Weights of a small GPT-style language model, trained from scratch on English Wikipedia: 2 heads of 32, 0.665M parameters.
Each number is 500 + 40 x the weight over the matrix's rms, rounded and kept within 0 to 999. Layers, rows and columns count from 0. Numbers have three digits each.

# layer 4 MLP down (transposed), 192x64, rms 0.212, rows 128-191, columns 0-63
464588456503540456568453566511539475533498515562451515491488503515514520446485575539431468480416493481539467425499477477501493507557500568485604469418433528427513526448483463506451485502464463
466543496502491417529462418610491478467488529510480460455476493419484462441561471527498514475531542500529502491478506473521534533509540507482505513507449533521428498482472507502482499527534504
498477521452463480534448467446404446563513521525572570514501476515439468518497499526508487493563490446434559465457536564486509531492472494490509418464505468446518470529487509474489526449483488
473479494557553562446457499504491436418509548499488508514509535543563522466512469544521452483543490477574514430516549552557427554464467526553499495386445544487469513479537525537429583526533442
501489483548575536527451485517438556503454470503495499551483615506481499453506567462541489549506489427469556464442462495467466476414544462561567546535505515545557512475485456529529490558441542
502454504494492473485514545430540480473553526526472461515495464567585511473456492577514441525470475424500480540452468517540491482541474521488563487517500482501555490494481534542510443473495497
580557554549503483517478501478587479538480533511479527493527460455500540495515525420498506531499453481524519505579492376474536449520500470483490503501418484503476442388508486521485558513456513
515516520525478533487500503536438463546417563559465534529434532459441462548525565445457442491560457483485549424491578477440529560499453461512514451489439519450491478492581546604561464563493587
484541484539508463475450532506543496418526497521538485563421531531507518572542582543486530483550562374508461458494554490474430490466524494528495491425459566429513503516550493498566471553533479
532528518480518510516516407548527498483454585514551477571458510481429550545540501502491481535503538495444514529556491505490515490490487433552517448502474469508510519591513497490479543433503431
571436434518484485508558538512479510535484493509413544550420580488474534505444438510521487580508490486397567529524535501476444491439549490530502465499521484577471531565509504504521478522486559
527460446487484524570479519562465513432434532491586531526485521458524460516452536501603525567524464533485500515559460603536474547475539513531451525534497505471539479556482511516481477533567561
452476512544462535497492464463501533527470494614501565535473524557477592442460489551479541492453496472520447469490498492482429492483486491518503528477482522557517501557443445477485453511502438
534528595529451495561506557444536479533467525557472536480498504493411549482535494515415516480448456469460541540528441582486478462486488472493425538505473525463517452494441440471544501461461534
487585533452538477474448494554523507496417510514570454424515477433548504473495475392499493514447537479404547486537505525498489523513460539437507483540499529497473456503505558482581452437525503
493446550506450530520491522507490486537445565529467615528565476490585510534462586480534414437556490496498574523510468452464466533510545493523522491451448546501432457536551499428430517496518563
495466557416471497509506513476461475521458519541493514476513504524526424565548517514494567502508505473505556479523482559514503517480551498528508453487593577519511548494495470432461501504495533
468513504482459518512504500484570509535386494546507472516502477439568484523492427558487476458543530553579477548472492531467523450580477496457522530527484469547532451446485493531506623487516460
487461473555557531466531537422522511508502579509542485538467543477486467504485437501518431503594458503513476489526521550570523551425510518480538519450475369539450510462511453531464562578434537
517557496499541524436506490591476492526446534539484464476447505414454450456492456503485493462556542509479517499465489473549511496504520568447492529457487471477519517486503519473491548496600463
522528555419534507456464479568473501503527582503534524470522468473441454524440514553474466508472420503520575503492486412650554515428531515520503529421448527511492483488505507500477466486519452
456535498466440527465439459489396479523493509510492536539427417544508541525458501495434522508428509428580527490558542554493512518550485482528477454507451454527479512512505497503505502541534551
445518518524531522507531465545499529562511490512515475483512418516470554416520452544572565496461483480479507510554512424568537497567559465535541508506412519499539520566528507549581527465522479
505453478528472430483493468541496487505353505635518544486499455567519525481463423463464510465523574542464512450457451614483466525446457492484490553472507524531469543500481487518551481462533560
523536442551477433553451579615498479510502484553517464529479536460493532452456520446524459471494494535519460490499514460519503477553475530491539471456506443504483501493487431491489509488522435
422519499561476421496479458521478504567491541545482467465462488541468441502524429490442512463449579432552548601501499510449555431527521517481495464459400588539498487477515508457507521472470507
415490456473560557446535478509478507464519542462562448502494538534441498464508449486575482476498520501490432506509465493523500443530537516575468499536446443522476474529428505496548536502501496
582489516495457523509447528521484416515521433545506498522530498525493584528516536490436500420509482441594490499469482435478544506467518496477515482509445481464512434483567508542504417473492474
552528512503495470540530438496464514592519476502559442523407485494417516453488483477521547492508518487462528482535549508540539470465426428564562455482460477533495462533543533460493514456450468
547431431521469596481462483430522424528529494482518539482555476535535465560473524490516483509522557465534503539548488467524466475493495507535472494515466501521493509428538498417524521505539490
480530542459425513465500477494474387474534512481454513541503492538595449492460441487550474437473466462545474476475453471477569467464539507529520542492478458446528551503461462485534495465491496
470502446454474460484516533538522514490509584489519547436480500480559521503507491510515404505408453462473533539464491509524453542470515523517519545540541486514556414521462438414464439483533511
497459453536512541532573458455461552441496535486460466557467605537485449439486465460460525412513484566494445468465469487467481448541450514472513457463497501450503496549490480529433499419480516
454568477573447475570459532494493470496421462489507520463443505534470454443490532430419528526506503474506493461493441512477523538508511540578488464533521488451503460461554471470518463468428571
458516494507572536478547506468501504517461501442490580486489556471582511496463537517538488542522488515508516544527577511496484565552459564530610511498574468570519421534576498511521505581549486
498562521455548507467503430515590448432518465489505431523518443467494518471534453509503480469564482499507479468572577584534444504460473532455509465479479474535517526476536518516537561533506522
491455425426505393447566524571520484529499536529519480519438486522555484491543527499555541492548467558527490525448545489476489495525503491447479604447508477491473503488467587461537468540519460
485512375474527532440494443434481489495489537429563488509465507588499504567495505468492483543502474417567529489510495463458488478523440454533520562494507503512475544489539509541604547512520511
541486543522549509524501560544556490571478479501406474471483448476534506468505490523573568505488472506530505542516482479493509474451478496511443532554502451472496499501500516436488564492488464
454457486462498482463510518450466489526433424466445447521525535563486501568501491459526493545489498490433473542474438514509534468488516481460518488527537424494538482595553446531541472490580520
479456483503523524480530465431469480527540431502516505517530467535485507564475532455473525506531514493553550459409589512464506481471522452483536541577526552469507514502500535452520487476495507
506505496481467492573530487426409498477468544460524518505539484512484443465507422440571459522466502546489454534521496513454488515533536512488537500461531493493503531563533503467503559463470464
468490521517468499477513517580456513483462536473466497430501490513543476478499478542526475465429547438503579480461552528543439503520466480514578515489490467494559557461480508436523547487525474
530547583593558526531487481507500518477513518503489489515522505486510529492473497481535468443505539473565491511559558460525546521546486591520539459485515447494502505504531505498473536536559451
507478545454425468526470469565504471505412462488530525568463552444527530457546522481514472503436505478480443549538468477433473482522544580460505453507534573497529500518540510522549406495491501
525522450469517518480520471446591456516488514465460475514462488507514510491517586480501451465567523567564416479439486457514500527458434461549494529512525608480521518486520511409513508549492509
527452512520454472510564548548453495476591510478512527496512489518478597533541430427515539482530501541525511550560509493494523538489497489513515502549515511542493500445446540526482551510536479
477459547449450421519571462489441470506467477441473490576496500444454489477535529474520484515485518546510513579542539490550495440506454486537412577503546521533490503470524495548486476531452565
492495512494497507532490583504552448468593483489522540487520529531541488518482467482525546464517512472548479502415507503458519450476520482526565555471520516472539485441473457419467484520576524
405469450429484530431503468442523519451548498557531519485524451590511513472479483499448477576462476494501506451504525473487488484544437485485498517536530501508434483500488512486495528449493492
486514437452482455460454524543491451478574448501536574491533458491474510498558498530510574530408419398517504569538521541495494520499546543433461421442531469503504498477513519502601531534479543
470544430515509465493504461478518475512508463457492475576507588446526559540502477506453445473502438515510492485402566471502494507463479512484544531447509536542554503459555504563475415393557519
494517487529561443519445494524444504485516553486439469483440455474496458526507522434550525550519456508516496465515444419535486422504491508583520545463448447423508500490521426472486520493410513
443491470423509500472483476459442463452571519482573524489536556499459488497533464444520404503449487455570560503419514460490494498459532468467595504476451484473511482457456450574541461467505471
473444521471526535489549445433571505475531492551449470477492362495480478498563547450474511477475498525554496477518484407434546503531444502506462497520516548590493477480508485439527439480468565
424468469548590481500490513491527494485464478474489486536480493547590496477466530628487502503521507479563467463455441538469506506516486513545481500532517567507481406480503503528569524462523495
524526533459531506536560543543481510505525512530508550428462529481578470549490525444470537479494531516465584454485560539490524546497550489536578471514535475443552529489474460414491474515556413
520505413438506493440560455588528490481514537477451523456469541472578514571476446441430503458581500549508471484474517491495537476532499464609511485559549565525472535458457483491561476459491524
541500503422469488486456472489517490593426505485575523493473501453463501497494504452499497558560445481464508479467425528539507505521526501539493562480534550547517507531542529542474437611489499
431520500407493563516525486443453426485502514513520529488495531580479501582476538478495483472425455451425519493454450501464505534499527457425451520451469466520487445509519545542501535520514494
419549446559511539525487467527514438438485522411510441522534528566513449444467408522558471497486560515516439545511432564441504523580473460533539475512486546568468482553543501574529537483535503
506520448527454494452519393491525519462511531416488485564464512495538528527407423437554521523506517519437443500495547545421500570511530448511535501493522580569486470566480424512526540530518496
496481479495486561589564501429482441492507507461515499443450532516434466456478577445455461510457459537526535486470550480481564543519430505507511502445580473539532490420531503527564587535491525
469480569584492507474581546464483497533506465534499519471512533572519448501493440535491540481461564452515474461513528546484450448506515540485548528485503474491544504462460429465496509488500514
# layer 4 MLP gate, 192x64, rms 0.242, rows 129-191, columns 0-63
492560510560564500553526468449485522436537531466514514507533474431494487505496487532501464490494487529554543541496502465511508575526447463512472450517526517502433470483489534508519492517519473
495461503489544527480524482604564616498485494455477393527515518437484432530542517525517558587499498457476484601508412487545488504465493471476453544540494438483448522463484464520455546510538505
484513484500553540437548508495511481565511440630495489522518447509475547547513512528443480458512528506492486604506468500472557429588465478548520532533504478440522437491505528503477474430502564
563535482544503440551548573563575556444466526553489486523534462500495438458511526470459482509558515483446584488501478527501479488454563389460455552499439563491574555493513527455498508533490540
480580486484484492512490475557494496556483493501491556486449544461449510520526506406512556505508488545543520452557510446491503509489508511506420486476498495529437494474480499466508556479522458
576498506478465477535489493514593509470483477523444397557521473497497503525491556552564540518496518514508580539541430482484546549552533500524536512506540520545565468470490468428523478437501436
527518528504549476561451504467489439545534433507493522472525483525508552517475557534429497484509526554575481417477534438476500498481481503458593532468497468493497500489455460487461455525422489
431477396536492492549559504436458438459477474549508534524497472473503391548498575520532578566502549528494568491430542522465493490479545491486504494488527392575539495444506471494518521521487520
470527475518576527526521429528503490506463482533500462502565497451475535526470516467517498542458501560500523486531485521522531518526520510507498470522518468485478583515503491437508523568546492
491470494607489480560506480508518502543524441549485456530501467501516526430492506450504503575487508471362454474486503484504511431491443479505525485623548511453521520566530493538491562561460479
447476505510526475525521404519478491463481420502501549417515443466504528511500519471455499488519522590483486514490528552484481488411537522578542502610525485483544534514576499517503503533521476
517504426470526522508498516513491439526489505512477500481494476447494544485500474497491462481550436488498506514544493489499610457449466430540513463468504451463466530520611519539495509512461537
504457418480518518509493447565527459433552524536465503508446650579503571491395475506546520616492479517540492496473474433454524515485579499456458511514543516515516512500441527509523520525475480
541504496494520438484529523454467533522461510503477495539521533547543519503464494437526452537526462548581484464501493567408566512565494492553488501495510404510548510495469481498477508507505503
526472508482520501526521511485465558424457504532504588531427586399519457462482479526587509494463455572455514520430518488440503580491509517494504533478557544488542617576517459455440562539494521
501458595493475412516535568496494474503468482553437495496509467469487463564503513478546525497505545418503517554482498466496532445428514552475524570475490490482500553531517465516491507518508543
544516492554532472518559487497503517495478522531465454533479492492490480478485536526531513599478509551440522505410532471474560588483462430475527527488439564551499541384537541451524525500497464
595555433414510467486517495510471469423482521557425549418468460469466523440454489453585535476497543520420595438487543534477514561517503450593496475490585474566526554551490559466497591478532486
493537516517473443485458508570472545472464570530524447473507508488498504520520460451479473465479538532522502548480532450531524518464448521483484529466427451497491445502468550509507530462589535
412434568525530519567503522594428520551468580496515526482527491542517571473409438463522434507456513512490510470517530457488425470497561497607464466479479438489502544505484492463516502530558542
468530486545489496568494552531481465536572450481481476567461521521510492487514514490527541497544567521441494456507522520474478510540468508473544492517509561456518480526521429515473584628498458
586415459472505506513426498467457532568434519531550562518481448465511446550428499522460487502524444526554547510483512508468449504501455511432514477444475498485527507530518517503490500498477493
517431560475490552475581486509511584475524519464480510573468525479468586474471542503471543457504504471557452545466475485463520503613550511490546423520570536534499582481443533460444492470467490
522536523507487449471485498551420499530530481440473450509546465467509496493519471480459471493515527504491453502487512468544535501564470505502536503488483441494517491475458459514492558525550453
582455506513504579546525442546498448518502544480579563480539444405499554517480545485412574496497530535499462462562510487494514496530515532492481532547572483524529498502526466451486519497535430
482458476545508461481504539526549526473471477470487463520478494533474509462511490449555524544472543531473407534482519582493503492502396500493491595506575533376537499521496446455455461511525470
518456467517429552459462471484494520506479499462415555504476527500490557509535472523508559591497501491479458491456578506552462524486456530546530520534494376518517469474453499479446512509476545
495539498500457521550437427502534528472485455520422519486509503470507496510449568527514508459508498456507549540457493491511502451413494503540491464500486543501475549554517439533470448524537522
461409490536478429518465471480530536489480491521494505501507461487481451492509483502535534464490454498517484563520532496505566479552480511472496467466481462511422445457498505561507511468481482
521444552455532496500484480490513468505481525446487474520495511504463530480549526456517536495485519452515468486419487459495582476472540426467553549432481497502529507480501470536531499508484402
429477468458475570452566497487554577542500493509456464476483448463475502463497508465468503511535493499499496503546505447423513479504399468432492452499484472502503513511456396482538492470584531
547415512502443566585538481537517523448492539510502381474544505522504460451440526497468581549508461503562493552492485562483436533567455477464538472467452384451474453420438481446527485564481455
584566420499551407575549475478456524515490391528481502499515495459476525504509475494448529451485514526411497503472471448508628433497494530493445530571541550522549528484461471497479512442501444
513545477528500461504435537548494484456507468561432410469515481448423414497427536513483479450612484537554537521430497483404520472440531493477293491524392502520515472488505457535457543511456485
556503509490481562512529477494516477478489549521475486504578486502519474510513492494490549506471471494494455489479524542483497543458544531488644463521541561466485424489490474568481549549477456
528473493513470474491528472474445499473465510584460526484533541460463514478445473512562496471495457434471493531528514469485468416463484513584542489534527609518524468423583455558462506530480470
434488472481504553494483464573544498517510483613525469511523561479488503499497526502524480546501503616520533462484536505515465411484503471530520469544457443503442546539454516432446459602507552
549493470547512451437512488496472491512473500435438489479512502525457576472513462502465454451582560559524540451522556516549498410532508540510464473495437486478550498471455431454493486473492468
541528498500448543483525468577531545536423518484500524471570508483510480422488497464452453503510480501516465464546508466421517498540503467561484497497527547566502543527447496592530506546482499
514447470507497497514469497441498506467516415434432496545492479489500564521477447504446471448475520467529519492444484474508476505523508493533497518567492584537473508559474476492496499475512556
496524503539574587532530539486484510501496534514472494503512515563523475529488559514494502470402488471475522505537518556504533496491467483546515504519593459457499496502509527527483487531465515
534447539469525468483410459501486487543472538546489443450507509502517515459518526468459526509495472513510449478397517515540545517512482452488486498549503435504541505511497543518493510523461434
473500523469481524457488466495517519495498466491506483519549390435513462541449427477517474461468493472502508508569459467488542505537479468496482498469482471520446538484478493522470495574569444
479536511536548497558454486486552528505452440474514483487489514476477522537435508504520470506550503521495488467553497470415483426489523412530446494435461506496497562528535530499490476521467479
491496513462554539494497470522539515483531414471438473489522472485485582527491546451513506602476503476514509431517534517453522474579498398525459493446607400513417478564526482495470473516452554
547502507505521553513526469494537525418477471463459439533441476443424453469433528516558460527519492545506462502487489468508478495485518506475519500465486482512522536484493491516492502505481428
564447494458498513501474488514512584568520495499516490503472546475464471514460459449490498486479537490491546489523510498534607399552476468474521437521491467437495496581512526506559447428456492
492448479484478506523521543514474499497508503502469437462506542482560511580491476511537495497456532409528475449422498493450495485490458466514491478470461488519504499499580438482490504488557469
493465474596550431481513478501527492528542513503521421491537499537469545474531518484569566474408521499515538504448449470527479487562557421465516450554475501474490533506443503527509508475433517
488566446473503523481490485463510508399453559495481440556486575544566505499478562469566479468586506554540571424498508521494501495566485530489533533500491526515496512522437462505412474430545502
518479425509478547468474545561518539449512493509524504564431508451550436493441513461516435531468488486507488596474486554464546602475438554544510615535473531509450492527541538423479488473567500
502546449565556550541509507454501424444487430487505470516545508491502405515543474491417515514536645469501462527543494475488527451516479458523501497503538523513532512532522467503577526498530455
505575507436600533507472505476444500510456518557556449571544546520434389534462452493496548499416480559508532475476533555563520477491495459585599503551492492446519445438541426457474518506465520
474564515567557542528439518460519573524490516541462505515488556544521478470466456513564476520558522491477480547424562488505506489480523508474463484482465511477484426538427501475501440516536548
545522476487575524477521469565449562463506461495547486446532498434447517488462507466523461490492507536454499519483528555542510503448533508580534445520495479493539433522415501566421532540471498
463579524479496514543450504493438513506472454474515536518448567540513518540412492502485474490465544470564480503487525484512481469511485501512489608528499470482540535452423533470443531447499558
450419483489497554546460508507498519594551576518489530495523468497472483470485457477517535480435497452584555532468532530549513475496571461513464509548469517580496512448537444437493504467460454
525530553532504509527532497532499577578448462486451511485539494489474513511497472430469524504546480556466486525512528473500452512422509520561483456558512398566552562558527453487449539544511518
474519495526440468519520513508479485466459506509506481432472555496475514449443437489515496441462549441478519544401547481515507469519497478507503527539466525538441486530520568498458513483505502
492459524424544514434516492610548521558505493517484516559562524516547584522550498505496503439471528443526422522528508465468560420518508521538558482529424528521533571524582499451441492512491451
588488491509454502451500446552557481554495555425509531502532493486502532541478492518493490520535479472492482507499550509465484493550548496504508478478592505491476555495546451481540571487444500
483493490501456554542506544502599428451514519556525482542553449509538556487424545513508471476473507489538495507482535427435475491468508505408486548377605481515523471585464538429474527468505509
496439520470491499552486540442497490576490446542481586438476506490565540479534537511506496461528537508543541520507504505501520459499524535480481478495528488523530585433522474460550498480563434
# layer 4 MLP up, 192x64, rms 0.224, rows 129-191, columns 0-63
490485569529472474513415500491477459464511552449542443517497547467555544490479487520521531546469568498534515515468550454520478480500530486498549494473441503459496510597509508508467492482494532
430487535515516535482535492582501512495493510536493488485544450492490525414527559512495517522525497502587550514517444503496482510491518500520440528507483568533507520561577474480416502490527525
473549489491518557558488538452527462497501410450462442512489509455595468468485506446596521472436512515493481569507441516427553524506523518451555454549456588489491593420523534453521521543404444
567548462524565405446478506509515485427530497442474571477482535473470511548530467480481538507475421564482488442500570524493502520512462650540487519517506408469485498489475487542532499552512468
422524519505501530482492457466483522540557448529522565457500544467488547469560527486525491465511521563483550481505453497554401489463494442482469483485536534505495480502519482497487406507546531
526517448485499521430592503426582512564536503459483559463455508452480512478558435504496380454535443535529538486515534466464492481404479517488539504501453560525497495473532567534438458498496462
416524523487561501532612427564507517525424562500475511483440463467484525519505561455547462553484443502464530498466540450508504597528422511547498528469464454412472495477487498561494485521463550
535564454478505451483598501484477532480490524460515460534492529466440469539506483509556475490497514554554520517446467404504470469427553533452579555561456491440504501416466583472513508531498554
541523424470516525534501473553541589453487476500525533506571460466483478500445418442522474520517491464527464502521469519507512505487533564553503440531463444456466513520464524522550527579427470
467517445462541476460521537418489507443505529490549508458500498457475504506494561490531502482476517549589504483464432561477531609439550502505505481427545412498506518484472585461505480562483481
428464506536476448491568471494511481504485438453463531476518515438515580481460460468521486479567518526456468534504470593461455533445488493464505518574564557613481515562520483524521457546467484
498501518432502457560530507491519493483464520486487471520475456466544500551551483471435483499466574470593481523455426470474539520485456543528532464511561470499502453474484506477584532497425494
503505473521518570485560556530544479537502431468556568464526576476529482552467515501517481561493472527521489501535551550552501494543486502491500410483535516428529602499557512429527402478463521
547524461512505429466526415518492522437470484509511549452501533498505576477446456482531418487514470535519491426548422485472546551535483556524520494566510483472413509510541532555426529513493492
493463461490450524566500489468489463462492540588490449525500501544511510482442549510501537571478502491487525505480469513451413442484473460575437445522505489549516475427531507595531368483538584
506455503443523461431535497547543537465508551480491504431458495550458525484477432499496515562521527494476524544544542474519548512515523532588580494519435472487511481535509496533485528493490459
515491466495434533486499521529530464443465586523488417497521483544538485540487538474477512442601513459533487535541454527480469535551490478522470459524494491507542509522467531428442440522581432
457527526594512496580515560583508508530481573593522464510516578556419462464516456500478476568608496504484501485481535505538490558486540494520518506407393549465410486494449493478549503553444562
515443572477497517508521533508495483488486519453497553509480464480473480564476458431501508470467553448565470475504514488512452538542483483496464505443481505560446540455459510395517501485491430
525501534473513531535450445511527508441539595560504559497514492528435421491562536555484502510542499498547516449487493519531477615477486467523526498422490488534503442540451517501553526571556459
510499513511492474488524439487480436505551546590531477474513470479561524569471455575464585461493520523519477532504466521519480574472475469520505516582450514553482501536485446480558533443537466
511504513533477500481471441439572487539482491500561523500469500500512511553511488474482476507542492501418510548518410420431440493488456503462451456549495455499518442415515448477478563506490577
466493469427540527483515468498416460488556487509547519571455554527530446460498486519459529512495516435428541573443493480468527456600461555578512467505500484546499559513478583510582487523562536
407520512496485470513403478613509523506518498455492461478496497426411505506483522512494513558455520528483502485500488466530501464511554538527490566499500444523479548485499445534490500493523449
511560443555476462496512624571480522498485500520468566480476549498517512495482553547514429526519464503531583556543605508514460485504519472467543488505409505457507417512535539493506531496452655
523500528512592467437518549547458498433484446535550526512532508552519524465503519500577558539479498551514446473475490534496442582490496529510500557436519538504538485596480516521475594522528485
420534549504560461478534532505467520485472494567571496475448525463493445516471540512522446492478556460555537494568488475417592492557495561503508478487523544460511548505564470526528545524583436
490477510499537491495494509512429527522535468463438487521510523477445528574457573479467449480569460536502494533477485539539499465507495512539455484503498544424486559478465409520478499536567552
533440439535529474492523498469536462525473563506499480512527514483449484576445483492503457493484527402483498594467495543555504530453442487496490469518521544533512438477509527470496449517514497
440440483510491504523465519490529440476542521510539471418506542505491504488458476523512458467502454481557488494522528518500572434511526503516547457522479417443504553524510444511531501507508504
466503498432460554510536480374500526498546472463536527488489548491517532492482479560541574529522433457451503535441471483516519486439432515451560491521578495467482537503475454472471560493497468
524502524433459557570556457513494459488486458563468485457579504520527493557435470501414529550503513463578499482500550510571471588508397517544466510546534467518501484413493487509513528460481501
481493520521488476525512492540524564497480591454517558467504566573478558516524460486515435536486533447479511511510499475410499523446492559536545527552512508388519487463500463512558504493487467
446489544534471527533520498518557575503448472464439498576491454492508578490485514509437558528399581493416535449455444536528541566593491491452454485519553509525589451504553432508426475538539544
462440507550581509502494488477492430555598545523496590522478531481466502518541501507481517536495497537489489467505491511477495489442578562493498492479477636468481501475508449424464477507557498
514576496530509527571517513483457555481466444519477555485504518477492504473465517484490433487517543481530430528526510481565509486532478484533484523490523508471473537444487542527431497493501634
522454551528453563466459527511518535558465485524557431491494555462578477492482527453549498485487492522566460515535491593575509549517432493524432504454499489472484564491447491463506488451506438
467559458451469526521498523590538546489484523518525508515517596503532481488513534481504515515460525436478557540530463492494476602573493498507523562533495492531438493474536481431534492457514465
540523533530490450474466553505471532543614511474523599476405484475484536502554494539466556449411510535507513452423522499521495517456465537497473532464506527485423546492495559468506453511465510
603506522500480441528476496511516437469450525497553500449505425474530523434376534506500469506505520466487591476489416504429459504510482524460484499452451426511508563492477500519531510533512488
494530554485539546506483547478525458500550463497459514554515536515525467489442542514512501452417480468461571442517528534523501499572437507550453505556555511516462435525494458546455448502533511
484597499537488420537519453529536492500433521513461486498506544497480523552429551523506473527533504517464493567512585534531498531510519485538513484474504453484463526471462518493475443514520562
445583577539470486456423523481580479539478502539499467487472469494465510478503559494513471488485529469491580564490524508466482503534462563476497540482543455523524457514508514500513563462562573
502401493430423479520550536468519547519502455507541492462418558480423501550482452550482513464538535433511546554500476496469519481489458435528512532451518495498483524499487512577529484515412438
481471521517488523510493576577438566479508525534490509409513482458500526498469496537439536553528472403474475482486495549529479545529602540596417437550486473460521516426519512469451486516482458
541467471514489444458512492469507446566481545545515494503528563534544553533565484451521561466453467447541530494520504507455502457518522485514462463514533472456525534530508504472530563549523479
487491460482560425545460467485473493544512494487534476555462503558437512533532502479486418495496598470543580465534526445508509503516451430536475563461508484452540499485524531446481522556582583
498483485502506502527465446470539528528510474450531504559487472561438490469502470480505507519472473571481496531524564510572528496471555553467591514487493467484517449479423463479506471492514528
534460516478553476511470498558505497508528503511459542490470475479391525544443502524506506514522530505488468501493513565552553599555480561513484493477593468532523528455550498468502474458528571
526538444391481511526506467486584521405479566490504485479520489489517453482487511537530546424518475557569551451522427530519469552448507520482454509508531450544450560415497534534562529461459531
490478478610523473486498453450517486437478473464481446430539484471433474512560504458495437501531534508440434488479517526477530472526488400522467470558577443466527507532514499467535511581527482
515464531550487434484498448469547454474452510508529489475561504435481476534533485480406523464475563489452464510500499484478511443541530425488528550536474558531439470516505502543561546505503417
379517524531479437495572445509482526505514548519459517453492489535417510559512405493495526477598454473479480556491529463509477453537509492529451441468455506501490460546507496494526516468458383
515506481503446438465525499504461443471535446493464488550499444504459441525532474436485479529480556534527476452474488525496494432455514423481551489496449563566464538549554505563469459498472462
505516512438491478520431537448498464493499480500474556578517454546523470433498549493451423486469601532534539457548474472476470529480501429503548487507449540509457518499450508490587464519505520
498561473526475541447420543516466514507505468532542484485514399519560564531476508452448465543551545594526528539492407564501497570505493485530487518518472487485464502510477496539491510479469522
562434505528498485442434478581586498474583502481484493463618479526444489525530496466542548485450482515530482505562517433513456508468492534457538442503455454576459504494537451515528539513500480
513504479515516454589536520444499572525530487619472447514514461444485506507507558473608471488481529510513522558499526487489469496487507436521539482449431487558498551520471451500487556487546503
450493443495392490501482534447458521470484511531531540494475501538497512483433475498495492459509494454434501450528571537518479516505464524545488458491511457497443460520577452439499462468481513
468560377556488504486480523465478506571519510481471456526500465592458480565463512552529416531514453475508587484492553527525571467496469488491533516518580429571480543489559538481548486541488470
531494389448512500524521487521553440528543530544516590485579500547484479488500441525501542572514487493495481532518507536581552510539455520557512492533484530502559583511536513547454470430504480
467494488536452476472501531520534492589419452546452554520566468457572535565409521535494497517518506558521503491547482532455423512484557533484494478479499582476502525590541425536502430547480436
506467394579481541578467481550485430508517486459467466519517582500438480527518415482492510610481488475538523459524457474533520502475458488535411540421490507515550520539446499513488511470459543